config.yaml
n_head: 12
init_std_qkv: 0.056
init_std_up: 0.056
lr: 0.00954
weight_decay: 0.02
warmup_steps: 200
doc_mask: true
Each number is 128 + 24 x the weight over the matrix's rms, rounded and kept within 0 to 255. Layers, rows and columns count from 0.

# layer 6 attention value, 384x384, rms 0.0732, rows 143-159, columns 0-31
[[ 72 161 118 106 108 128 104 100 142 114 136 120 210 115 131 134 128 141 154 152 129 110  86 133  82 115 110 104 135 168 101 151]
 [146 153 154 124 118 126 154 132 136 134 125 118  56 189 133 156 164 105 129 126 163 113  94 142 132 123 104 157 160 149 148 131]
 [ 93  92 125 149 121 110 124  82  93 117 124 171 130 144 120  95 120 126 177 122 166 110 116 152 142 132 112 134 141 109 109 134]
 [156 134 149 142  88  91 166 158 110 147 129 111 140 108 178 124 119 107 124 132  92 133 143 135 148 130 105 157 140 155 109 105]
 [136 116 142 154 147 137 110 129  75 140 135 111 131 127 131 116 134 109 124  98 144 111 140 137 116 114 149 140 173 122 127 124]
 [140 140 163  71 150 131 115 118 126 120 132 126 109 144 101 115 132 150 104 126 126 125 114 109 128 150 109  77 138 135 150 113]
 [116  94 132 124 170 109  98 123 134  91 129 129  97  97 140  69  88  96 143 117 145 177  91  96 164 131  97 153 160 132 134 148]
 [126 108 116 115 116 111 135 145 152 150 132  81 106 150 117 182 126 158 145 105  98  84 140  99 128 119 108 127 130 140 150 177]
 [120 161 106 120 133 119 124 133 150 118  95  98 117 116 117 127 126  82 136 157 171 117 127 151  94 120 149 160 130 101 107 126]
 [151 105 115 157 137 132 133 122 125  88 144 109 124  99 139 124  84 122 122 116  98 148 130  97 124  83 128  93 151 112 152  90]
 [114 113 124 149 186 144 157 137 100 133  88 177 113 150 137 136 105 157 158 104 145 129 156  98 108  89  90 140 126 171 138 115]
 [140 112  91 110 133  74 138 120 128 136 149 139 127 116 127 136 142 117 124 137 124 152 126 119  85 163 106  90 148  54 101 104]
 [133 164 138 116 108 145 112 140 111 139 147 117 166 116  94 126 200 137 175 117 115 122  95 153 113 162 136 151 123 119  99 107]
 [102 116  80 174 106 145 140 131 171 152 143  94 156 117 105 103 131 127 155 133 115 142 129 131 134 167 152 118 114 147 156 106]
 [103 120 132 148 105 115 132 128 133 124 148 148 114 126 144 132  86 140 108 154 109 101 127 145 120 139 175 138 119  89 108 142]
 [157 129 155 125 103 131 105 154 139 108 119 108 116 135 150 140 120 103 134 122 139 134  76 148 121 153 120  97 111 114 120 132]
 [ 94 110 128  84 118 134 121 175 129 165 106 158 133 109 142 119 115 140 128 125 152 123  98 135 110 144 159 115 123 106 135  87]]
# layer 6 attention output (transposed), 384x384, rms 0.0574, rows 143-159, columns 0-31
[[181 148  86 138 168  96 120 171 123  98 114 102  76  98 134 108 143 151 141 119 147 168 140 142 170 149 149 112 121 104 130 103]
 [ 89  96 135 134 135 166 175 111 115 100 135 135 113 115 122 122 103 150 141 158 153 126 150 122 164 116 168 113 127 125  87 146]
 [157 140 156  87  81 142 137 145 152 144 156 132  98 123 110 192 111 161 166 183  95 111 132 132 128 123 118 131  98 144 172 149]
 [ 96 138  98 117 162 118 104 120 149 127 116 149 131 153  71 126 140 105 122  54 165 110  79 140  91 101 114 120 122  79 145 132]
 [115 143  96 107 101 132 128 118 137 142 113 171 111 142 148 176 141 121 123 107 139 151  73 117 127  96  99 124 133 129 120 119]
 [117  85 106 179 102 146 141 133 131 123 120 164 140 141 112 103 125  92 147 146  76 131 129 117 107 116 139 138 107 148  97 172]
 [122 141 117 146 140 137 120 170 109  93 161 121 140 128 114 162 118 141  83 178  58  95 144 124 102 132  93 169 111 126 145  83]
 [116 141 129 170 120 139 113 106  91 137 124 170 138 142 111 115 136  84 139 145 155 137 139 173 111 126 134 147 120 134 137  74]
 [ 72  74 154 129 156 110 153 126  98 144 140 165 142 168 145 156 149 160 112  75  81 110 128 167 157 123 146  95 116 175 127  95]
 [153 113  95 132 119 125 138 106 153 145 121 135 109 148 103  93 130 146 126  98 101 113 136  96 140 131 160 152 156 155  92 119]
 [136 102 144  46  97 116  94 126 168 118 162 107 140  94 132 110 165 100 112 141 127 107 139 134 139 162 130  89 116 115 149 129]
 [150 101 110 133 135 141 118 132 121 135 123  96 114 122 122 109 140 148 123  76 129 110 141 151 171 125 127 173 101 178 154 137]
 [126 130 157 125 133 125 149 136 153 100 141 156 131 130 132 127 102 107 110 130 131 127 136  97 170 109 107 134 109 127 161 146]
 [139 141 176 122 136 125 136 171 133 143 138 141 103 136 140 156 154 141 119 152 153 107 154  96 154 129  89 129 120 132  97 124]
 [162 149 134 113 176 170 138 158 142 114 114  91 126 156 100 119 182 104 119  86  78 140 173 144 120 143 114 102 119 146 202 154]
 [ 73 119 139 149 142 111 142  87 123 159 135 105 174 123 108  92 114 140 152 170 119 143 167 131 115 146 128 175 125 164 108 114]
 [142 103 156 132 136 122 172 131  83 127 146 144 127  91 158 135 157 122 102 143 167 115 134 116 128 149  93 121 123 165 124 165]]
# layer 6 attention query, 384x384, rms 0.0765, rows 160-189, columns 0-31
[[180  87 132 146 109 111 125  68 118 140 167 145 136 101 109 112 116 106 143 131 115 111 143  86 147 167 132 133 114 126 143 137]
 [137 150 144 113 123 131 174 111 157 101 127 135 137 119 140 123 119 132 186 166 104 127 144 130 137 117 108 128 158 182 140 126]
 [124 100 109 113 135 120 145 133 173 114 131 179  80 134  83 125 160  92 127 118 134 184 101 130 144 114 134 124 111 156 123 125]
 [164 133 124 100  87 123 139 130 119 167 148 119 140 125 109 166 126 149 103 100 103 137 117 134 173 116 144 100 125 148 125 140]
 [ 86 162  83 150 106 109 191 112 148 130  91 108 122 118 113  89 104  95 160 136 118 142  75 137 151 123 115 134 115 120 104 159]
 [ 97 116 111 123 142 122  74 150 115 144 101 148 101 136 134 143 118 138 111  96 122 130 114 103 128 136 123 135 144 111 142 128]
 [155 125 126 142 117 146 127 129 138 132 157 128 120 113 113  74 167 133 139 124 125 151  96 138  94 106 177 151 113 129 150 126]
 [147 130 132 155 129 111 147 146 122 159 140 152 139 167 170 157 139 105  91 118 131 131 121  93 108 150 180  91 101 128 166 147]
 [133 141 126 111 137 140 129 123 139 111 150 150 114 122 185 110 109 118 144 121 151 101 108  93 117 147 117  98  90 115  82 139]
 [172 113 128 153 130 157 148 129 165 163  86 137 150 110 127 101  93 137 147 101 123 150 150 152 147 117 121  89  87 118 126 165]
 [126 142 117 165 154 130 131 138 154 110 177 122 111 130  76 121  96 108 156 119 114 115 114 114  93 109 125 131 109 112 118 125]
 [ 66 121 144 113 104 148 130 114 171 144 131  83 148 122  82 141 117 108 162  91 128 127 121 163 137 133 104 150 108 162 180 107]
 [137  88 119 142 170 117  98 126  98 145 150 146 112 118 168 131 112 150 130 140 127 106 120  95  97 101 134 192 136 147 158 116]
 [118 110 114 131 139 150 146 130 156 156  82 185 136  78 127  99 102 111 144 127 155 136 132 120 113 128 170 129 113 128 173 135]
 [147  82 106 131 109 159 173 108 156 168 138 108 143  99 108 105 100 163 141 141 105  91 143 108 180 145 146 117 131 174 133 152]
 [127 132 144 178 136 122 141 162 129  99 125 120 121 135  90 112 131  81 147  91  98 128 128 136  99 138 129 139  98 113 109 150]
 [143 121 111  98 123 123 125 154 101 150  94 112 114 121 139 116 130 105 134 108 117 120 146 123 151 115 108 113 177 135 138 137]
 [104 130 110 100  96 101 133 111 119 121 143 128 109 133 116  79 160 183 155 130 139 132 174 143 118 156 128 127 123 137 127 112]
 [118 155 112  91 114 173 129 115 160 147 116 174 121 152 135 125 106 117 107 132 141 103 142 118 159 100 122 113 116 140 111  92]
 [166 124 154 135 109 106 108 129 140 159 122 118 132 114  99 127 101  97 107 128 138 118 127 124 158 146 123 131  96 120 125 129]
 [158 135 106 119 150 127 116 112  95 109 139 156 100 132 161 127 115 115 106  84 113 115 189 103 112 119 135 106 108 153 161 119]
 [144 150 154 147 134 125 110 113 140 154  94 148 168 143  99 151 163 114  82 119 137 134  62 136 123 122  90 105  92 122 113 104]
 [142 139 126 141 114  95 121 140 144 124 109 112 128 153 120 165 178 110 122 124  79 105  99 131 135 120 143 103 129 139  91 132]
 [106 114  90 107 117 119 144  97 150 125 158 103 145 135 140 112 127 112 112 143 119 125 155 107 130 149 147 125 145 102 172 139]
 [118 105 136 153 156 121 137 120 110 112 114 126 108 114  99 114 133 146  99 136 155 168 107 114 183 128 121 147 112 142 130 127]
 [ 91 119 134 112 166 133 127 119 105 116 129 136 140 125 168  90 120 146 114 146 149 118 115 140 143 145 146 111 148 128  96  65]
 [134 130 116 118 111  96 110 145 109 110 151 150 131 149 142 144 103 150 109 121 189 174 108  91 130  96  96 148 145 155  81 150]
 [144 100 143 130 122 155 115 115 127 119 127 137 115 141 153 118 131 116 100 118 140 154 122 111  78 143 108 112 101  77 133 128]
 [113 164 131 117 125 125 149 109 155 121  86 142 130 120 136 112  75 106 113 148  73 104 161 136 121  81 167 160 144  97 127  77]
 [111 155 159 150 120 109  53 139 102 128 117 127 123 145 137 112 103 139 167 121 140 119 133 150 111 106 134 125 184 139 124 128]]
# layer 6 attention key, 384x384, rms 0.0745, rows 160-188, columns 0-31
[[134 144 109 141 158 123 149 104 127 136 174 135 123 107 126 132 139 139 165 153 159 146 112 133 182 172 134  87 114 133 165 134]
 [150 111 104  67 116  95 118 122 149 133 170 126 159 134  90 131 177  85 163 160  92  98 161 117 164  95 147 147 123 167 145 124]
 [122 122 117 109 143  84 162 160 120 111  86 186 114 135 125 134 151 120 102 118 124 115 134 118 121 187 123 141  99 103 126 151]
 [129 152 144  99 104 135 106 118 155 126 115 177 159 110  90 123 103 150 138  96 126 160  54 181 175 111 161 109 104 137 125 145]
 [ 77 129 151 133 114 107 138 133 120  99 125 123 120 129 106 134 136 110 131 124  75 103 125 148 141 120 100 109 146  92  91 124]
 [127 174 144  99 157 155 125 102 133 105 124 139 119 116 149 151  99 126  91 117 131 131  67 104 126 104 133 133 139 111 130 122]
 [ 88 128 165 101 141 150 121 133 137 138 142 129 168 106 140 117 145 128 115 106 157 113 144 148 153  70 137 147 127 121 140 163]
 [132 107 158 181 147 116 118 141  89 164  96 141 144 137 119 109 129 145 102 131  97 100 161 118 129 158 144  99 132 128 147 112]
 [140 143 129 103 133 109 109 134 135 126 115 113 121 109 150 101 170 146 131 174 130 124 121 128 132 113 105 130 126  77 112 173]
 [155 130  69 157 137 132 110 101 121 101  92 126 139 122 121  98 115 106 148 147 119 116 144 152 170 128 104 196 116 130 123 140]
 [116 129 138 131 193 106 111 128 152 147 125 100 129 116 101 158 173 125 128 128 133 134 146 112 135 157 142 153 168  63 136 109]
 [102 119 137 154 121 147 175  92 142 149 110  96 134 123  91 108 135  80 158 148 107 105 172 123 143 156 139 137 165 105 166  98]
 [104 130 120 134 129 136 125 132 123 147 146  96 146 108 120 128 143 115 149 147  84  87 132 117 105 146 141 181 115 124 118 154]
 [ 96 148 120 141 131 156 142 117 145 116 113 132 161  98 142 107 126 162 172  82 134 119 103 132  79 112 112 119 128 105 128 112]
 [129 119 120 156 108 136 131 120 141 146 122  92 169 109 109 118 144 141 116 119  63 105  99 118 133 152 165 161  85  90 142 131]
 [110 160 167 168 116 143 131 156  99 143 127 124 107 143 103 130 188 102 131 135 115 101 145 137 121 123 108 137 140 111  81 107]
 [157 137 116 148 147  87 130 169 109 142 146 137 144 108 163 109 141 118 114 149 128 111 171 134 142 124 107 135 125 145 115 133]
 [112  97 107 121 144 131 132 124 172 154 159 166 105 112 176  92 156 123 141  95 137 133 116 102 110  98 126 130  98 131  80  93]
 [109 157 133 128 146 170 144  91 145 142  97 148 136 101 142 151 139 133 118 148 117 103 154 129 150 122 156 114 174 180 125  94]
 [150  94 150 111 150 113 122 134 144 115  90 149 134 150 147 109 132  84 153 139 133 162 117 125 123 141 119 116 126 141 157 145]
 [129 109 152 115 176 131 128 168 131 138 110  80 133 115 133 112 125 149 136 123 122  97  92 156 120 142 166 140 108 112 138 121]
 [142 153 113 140 126  99 108 108 140 152 128 108 156 127  79 159 155  88 134  63 105 115 106 112 131  85 117 128 117  78 154 109]
 [161 147 141 152 137 129 115 136 137 190 104 114  96 162 143 172 106 133 132 126 149 158 106 145 145  98  91 116 118  95 112 143]
 [146 119 139 153  97 158 135 139 151 136 138  92 151 123 127 136 106 140 141 140 106 135 115 116  78 176 141 108 172 106 153 144]
 [125 118 143 119 111 127 129  99 130 100  77 130  95 155 142 100 113 173 135 176 122 154  95  96 171 117 108 106 113 156  97  99]
 [112 134 119 153 129 156 117 111 142 102  92 138 148 114 140 109 158 110 134 130 136 138 111 136 136 167 125 122 150 143 109 109]
 [114 125 155 152 125 102 133 121 121 119 160 116 123 132 127 150 114 154 115 126 177 137 124 119 141 139 102 138 161 129  76 129]
 [153 122 149 111 132  96 151 140 205 152 117 153 117 136 154 131 141 100 133 142 127 150 111 131 104 148  92 119 141 120  75 100]
 [102 145 148 149 116 142 146 150 107 124 117 121 113 113 132 104 154  98 109 131 102  99 130 138 130 103 161 133 122 134 135  91]]